Weights of a small transformer language model.
Training: 103M tokens, 7084 steps.
Each number is 500 + 25 x the weight over its row's rms, rounded and kept within 0 to 999. Layers, rows and columns count from 0. Numbers have three digits each. The size before them is the row's rms in percent of the matrix's.

# gate: layer 7 MLP gate, 128x64, rms 0.234, rows 21-51, columns 0-63
# up: layer 7 MLP up, 128x64, rms 0.229, rows 21-51, columns 0-63
# down: layer 7 MLP down (transposed), 128x64, rms 0.324, rows 21-51, columns 0-63
gate21 108:469519517518495496546474473467544490491509506502514490529544554505459492496495495478499492432556496518490494504494514507498535458473521456494518493484496474475524529494522539466511511479511529
up21 090:489497478504481528520508508506493509477547509487521493487495502484442511452472497532506516503481449482455511460456463508501475525516522520530454449473545517487494501488500481493538468487477514
down21 091:459525509517510460462467499459498512539518503518482549521513507516514458529511495507532507512498497507519542472542473494511522507558516555482515508542499473534449509501480513496498482512479499
gate22 090:483552543487519464493518497529546546487487491487469483553512509526493490496508532455521517515504532523508509525539528524528474466512471472477490520487524533527549509488480511505485494505529477
up22 101:528538517487490520534466477498509470539523504481436479508520508522485491521546466492495489472478527496560567498502511509542488488549529500485537481479501488491514475522510502509471491499488496
down22 098:509526517533492502498513487481488511495484514499508478539533464493519492486493455516472517517464513565548510537514463500487491464490488522584489528515525535480491514466507492535523481508494490
gate23 087:513520511457473494525536498487510522501484474499437480502563486466483509470487524489498462466504562552537532523496469485513482498522471487524541506496497516483536524489494519516500500501520489
up23 095:484474513488477446494536462492449486503496459528535501511522499478528530486542529532504515532492530507508505527487505477499518498500464530500495518511483420497536473479472461501490515514515487
down23 098:516453463508514505455517530492476505494507436503521530470473516499531497507486590546473504501511473515509468519488506517506514473503510516487471509493493518484455516489497532480480515538506518
gate24 100:487536504475441478536511531494485507514468496477482506531497486493487479465510508506472510525481507533543532510516523586500473488511503488464475498460482523508488505503480526517499510522561515
up24 096:487460478535495549487527526483524481499519500481504488456483544527492446512477482475477501504457546495541522490515534494474479522503526503474516505514462515502532511450507481502512549507507530
down24 094:520552515493491503501500486493494516487519487492484521517521472496519514517487567481491428499513485516501429484498471490510540472519471488480504490486534426549509496502503501514520483514507487
gate25 097:469489532493525507520474469476515493508483521453520503495481549550521492538494509528533507506456461499542504502480523488476519524525527485546527478501473505448465506496485520515491463466498473
up25 096:492517502473493494503502527517469483519518475472528565467499496487474505485499514513524525462517513519478488482485491501521491475525515574521518444488541477493517500533439487496538480479520484
down25 097:492465478484500471522511472496491533488511552508483481509506515497507488535479469514514484486473509506524522442526530521552509491459558496460484503565491506473533544502507486480480512502505521
gate26 089:521477511505486502555451533473542497484505485471480465491520491584486493523505495489492505462495511551476510493484524511474505477504516515524508485491518510505548479547488482517532472467503517
up26 098:510488505491498493546493449507505549513505535527483501482505502471494507504508466442521510497552489518475527516506493463514486506528479463515477468505500538445457544500535528490481502484481469
down26 106:521503505522486462511478502490537497519519573520494509487513511563469500521544520473503497512509502514478516531504495508477478482492527486497497490527497483519506521515501601517526469473485504
gate27 115:549495510514484509489489515461527520464502482504493488537545499500483493576503505452503538470534512485469494524486514501529505485517474478518465524494517488512513536502535508523478474489515434
up27 096:510491519503538506500521543509474486470499549517455488489513556495463506502479500494510507449492464479513490515469472480458473520484517474484481535509516495511488491538457454492453513538481500
down27 100:498491502509511510533517490506496506517485449463502502509469435460488490526516567428508456472524516498504480482501529499528519514527504510500495503504471499539490475498516469512556487491493479
gate28 094:493502503533509508490476515532503520478511515481472519527543526473502484502505504513480526450488498517468530489486532498547505495486520498482565487478484481460489500485449529493469556464530457
up28 093:524513517480483460543479495451489516480546499480506502544543537512515532555502495465488491499528542489473484530468513462509505507499466482512482518504511483467541491504545475480527509474513508
down28 096:505460509527508466458525533525501473516479470491467465483478524462479475477448527534538500487520467553491504525500508516502482475471523513495463474503483488506446530527476514500495488501530508
gate29 106:527541526471520529494511481496476471500482472479528526496535492520489472504524447503477538525526562482498471505474473499502462475500490487498439502472515498496502488544520522518485486453524475
up29 099:465485518519490491441502550503487500510491472496508486435497528498493472533490500480476469487516498465558475536481475496511471489573492460509482504474506491494514481476509502512545498510524503
down29 100:483514499510533495490488509486512515483498472479495463527521526520515498457501460570494550507489533482516509530504540514449487490447508458515524499467551493488458528503516498491488503469487498
gate30 093:476511469482549484534472513465495500513488464495523502511535490485532544510512490486529543513511492501483532479485463489518518481521516484505507509458442515473434502490510493518524493448466521
up30 095:514499474528502525516499475472503468509513487557488520492512505500510428465541504515463494502519519518530498467511503494470547531545489510493502459501518499525513499498516524493509475565454523
down30 090:471508512498495541515502508503503547477518472469458495485517553483483508469482476430514501522516509490523510514546492504453513514502509486525536543502537545497502489501523459524464515477476499
gate31 111:494466513437497524537508475495502448513489514477475513512542509528500496509524468499537479448488490553450499460479496483486480532517548473535512503481506507504472492510466488510507501470506478
up31 095:520509472511447484529498530472477516525497523520501536518515511491459478510462549501524487525527493508498506510458490545481515541496512494485517495516477497528496540551458495465454477461516513
down31 095:510508429502514535501479555504523494515466501503453512482474532483497489507474450529537537517512515466537537489526506481503535522523509459508523517533517529472501523481516465503497499482498491
gate32 101:471502477472504465511475488455536466521505469540508473530509497538500485536498466508502504503471525514467509492546505508537531493543523485493493507493456474488507552526542486514557502508485501
up32 094:504496433493463514495502481487506508505504505476501538491514469474460457499494561491497514517473504522501513535470503501487471535522490487468499490484516467521503526473471545537443487528538474
down32 100:522501522514486525510484509473486536532473467520488472510503508493502481507505438539516541473490496514531509464517487507491524491488464506534467500564497477495523501520487446520530511432494504
gate33 096:529507533468509499469484552545501507547452524494500518475531513492454528504500515504531552494514501495525515492509499529503518541488521464512494540452500550491488534508529498485476475517490489
up33 102:451513452525485499525504466459493545545488484521478515519502530503489495504511510469516534492498517503522497518497539474535574518479525509490455471498484501508529504502485520516488506541540530
down33 102:523530523496465473502493527487516436506493556467550510484558495473469502516511526536474503557480486477491502487535495543502465519547504477488514520486491485489494513483502515504507502513469484
gate34 100:536544489457508519541491509495512469564469508504492478486492533491499512529472516476510471498457478481507501485505484516563475481514494473510541549467493519505492529523526491535480536497522499
up34 096:463480501492499536486487560491518493478516542493510501452502493486497479484491529492494468558501482521478452518526516488494521459476514499515485560492509486469536498502456497498482516471558509
down34 099:478502481517543492537534455505505476459490464520491480457503524523490526496489571500498477489479477515503518471491544504458477460540475539489486506466509499497488473513486461486483467504494507
gate35 087:499485490512500493557509529465498474543452493499512531478508483514479482476502494496500516491515504469498518467521479502548498494541534546480494495465544555496496483491553499536533534491534499
up35 087:463530495497484508528506500494497506529504497467540510468500499499496497492492542457464486487520509538461477512521444506501494531441538488495476472509538489447524507521488474499507540451487471
down35 091:507479514492478505524458497550527548473460485490473531504476500525526493535488508467483536537527540519511526495534521483464487486495506499485505491532495460521455537487504521467495501546500464
gate36 094:509524521441477499469488479528510493481553481475508489469499511514526501521496507473503497480485532524540471472464500498456493519454518516536432498464497508492511510473511506496536456511538500
up36 095:462507483441525501532524479505543504493491500506516487497469496496455513476515510503526511513499505486517511482499553501503521499497508491492545468473427551490470505534515533493504512525444532
down36 095:505455550505505482477505512492497519507480539504513481520500510491495539459505534454513501494518487498513566503515504502450497459509524476514472486469499502488494534543518484496527439517552502
gate37 096:482515552456496516482516527497486491548482458538480492513461509502517508529500483478534484476464522486525554507506496496492490502544536491520518493491478557505485538521514533520467492456495487
up37 100:505517474492534493471482498481497506462526515502523471502507441484492529491496508504550516539518498544475526453507506504513520480511488521480494448508438509507470477470466470482550479529500513
down37 100:484476469475506494493479501496530545521497468500504460450485500531508505509520419507516522507499479493471515506486502464467467520483490523515502474534464520491541492473536501492494467438499512
gate38 095:485497500484492526479517500510496486550465472472483475539493429531484490506453499488489506497551476491467487505490527559495500475496484477466527523470487506533496498472457465526497515478513524
up38 094:573484505506470505525495518532504498507504502556501504499513503528490478467546499504489501499513485517507492508513534495454423487536482531497513509468512482475513500478510530450503448485531497
down38 095:471537472521523517481478496519527541454464555496507479482470510455491519515461512502522505516536521515484495484504452521503555512505475528505466498519513489534492486518480473533517468542510503
gate39 097:494497458541458519494524509494522529479461503513505499484496512537481462487468505446471506514469510553487532512465467541480541480510479516541485505481544500520520513516512493504498460503508461
up39 101:523506485496514507475469524506503501514521454517476483510523541470455488506505525461498480502522527518465463502490481499477507548503519470535528523497502533488453514480515509570489548528486471
down39 100:550515517490495528542536486536501484489509522504466544531461484527534520496473529549502501489509481499476506497562502509520497486486488557462484524465488525552505508496491511485500478469504515
gate40 120:508508502500486494463493536512546526463504480469513498498493521489478480521495458500491509461459504488499537544516448533526498506497487522506506472471502505466544543540508550467507522527545495
up40 108:482549542529454501527466502510551533502548517506502524528528540507493489525517506506492481501510492494493487521512498499492509489521535546542522485546507467499489545456542515512510484477530507
down40 111:508503477507478496536453486473479540461523557551501480472483469498534524458544495471517498512485497467452512473548505502499516495500479494503483518492491473493534546503516485491525489511481468
gate41 097:446524523519513499496480505492518520453498514466493456548518506513493516491516506495568515475495453545473512462504493487511497536482503481502478539489489540446509517501495520482522500501543520
up41 095:513523503460546513497472526493480491486487449503446507505531483534517460485465484510513514537486523505488505461545510536490457469526504526478505502477474480487491495492524470555499544491489486
down41 097:524532514528480487513494511549508521482519511479483450503485483458487486497425498458526477509521491499484423520475494529495456520473506511471494482491483487488500499522480511503519486543533500
gate42 093:507521509493437481495517502512482476533505512508441496502543466519485497506512485517499472497487516524462511578469531507499458507461509528496503532477525501544480523509508495478467517464519492
up42 106:528498493477513485500441527474529501496510498465488488482502479507500513520485506480528496521471462528487530443458519486496529479500466519508507493481509475499494478505411470477544475479525494
down42 098:510498523499463503483511502503483452466526463519494471537507525522502520502512446531488505476471508501447520522488472499516508488475467456537460505480540515466482514510547502508495521529494450
gate43 109:505517526515513489478474505519519544495504482503455479476508489518523505529531469474449525516486520507493519515501520520496474415531519531509456516465534533512490503530509451520502502481491477
up43 100:466509467490537526485467551532530543533491502499515515499468499516518476468445531494511546528523523502500511464507495513500494500485542501491502532476480504526488449484486488551524502476518532
down43 098:489470519501474487519497488457513501502491488512457487438522485475467498440510467499515518529477538521523484517520541475524550498506497492511505454472473463541510519481484500471497516509543501
gate44 109:589505470483498481499496509490492543524485498499450490460525459479526508543459497492553497519494496518488536497491533476520470477511528497482505500481483498498481507508493531453523468515514502
up44 099:501482489491523487530487509491506495519533522547507540487499532503485508515464484507530488485483497521477492522564502508486521543488518483509472476509538536477490566525507501518526551435500495
down44 098:492491505525540517534466468524484524526546530502483500496512493537503497531464487474476531436469509511506531514530514505497492506522494514503533499518491481529504487501469524466506445456496556
gate45 104:465501494478523457507475499471515464592474479513502509517516511512475463505483478512488466469468504493522492503509478538510473526525519522512504507494506513515487496457483544515546524523496457
up45 106:478538501493560469499475475552506513526505483463493500514530525498505515466497500510539486515521489508538542499481482485481455504493528505492545478474458488461461534492520526467521533501498474
down45 103:474443496480499500523518495488481521477475488506519510470491540484474476468482412508480532498486494514537505504530515488535492525493518548540501488567469494501504496503523493502528500524500516
gate46 098:522543494559521512541523510521499514486501505496496479451479509488541480474515462487451492482512514500494519517504468552506512480477442491504503515509484524499540521536483475525444503471496509
up46 091:494515480495479472497530505480524476471477519545504511504499522514515453466510512484478477488540541486502548489498512522502475459481476503485425474484534495501526459461502511501485473485449515
down46 086:480486497517519524485458524499489495534507511513487497501489474466527541536485518544522518518478534476501523492534559524499534504535524501477510512519508511477464475550484500474502508559532458
gate47 097:510494522482470523473463481517487555491519484516460459455509498515543528503479445472523495537530523494520505467486476486506507513508505490496497484474533501504452550507497503501484456465492463
up47 104:521474480505533509465508508443533449512520509513495506499494510475507472533512465499524488502516539459498528555447468472530508523497481472505483499523485491504501477537537516503465483513549496
down47 101:464534509510446494483506478510470489507493479510472501520494476493466539511520512491468483462506515457485459504511484482513479497443485496493496518539451450500528560512512545518506497476478514
gate48 084:486501472483455534501482512536519486554481493521470460528468486503478487536472502472498503498469477524521497541501499490528522497536497508473574495495524562493510514512521506462508514526510523
up48 098:509506508508507506511496521535523447503541507498507490463485504551488483471512486547490475538503489514473452505479485473532535486547453531487503497503490521524492476472489502558502534467464501
down48 105:496466489496514532506493513511472509493500439488529538470530489481495534474481518417521495474533480519484494495523501479500534503466507536492479524485490544504489467517491453494511539510466517
gate49 099:526511510445508523464487543472488494460505520516482489529533489507460481521479488525493558503472544525521496521480489488494497464508506459520494516421483483479501459497490496502473510512522516
up49 101:489490494493479512567483521503543476505510502542449478485510515495504505490505484493502522499540519476501533449511468535568476479560499522471492504471515497497461475502504472480508508482469501
down49 100:504523503546519492520476489469506516524501514459524521489512508501523482493530481557483478533528459531456527469486559489500485494499512484520520471439550513480507502529500502511487489457499520
gate50 101:497469503505439477518484524472511542478522509463501509518552482491496522544515504459467516491523511502459487526452517490485508485531486479551535482464524500507531516507488503512500462499490453
up50 099:472532458520503527488499499523482535533485462518483482495488492453489486430482492490517490471504503513495511504527477503499484515532496491548534476526463495494484463457508488548460549499506476
down50 098:484492494486518456467499516525483458517475499486505479475501541518487472534468547501484462531481479481528470487520476510493455483524503515411472521464509498497516503528495538498495491497523496
gate51 099:477497478509534514514450463462459516540502465521521530479521510510489501498496477492501513514532493455516515538501467517541476524510518482517462477479552521475516456519497511520486530458530514
up51 097:503461480471488532494505480487489416477515533493481522495502511538493518510454507505488564488515492495447497465469507500533520509528506498558525460507521503493496493490500523475479489471489486
down51 097:470529495498511502504523501533516542513505495487488465518515482495480504495546520493505468466503487453516466492501513514554510516542507568451461466505501518510472476507536517535482510512492455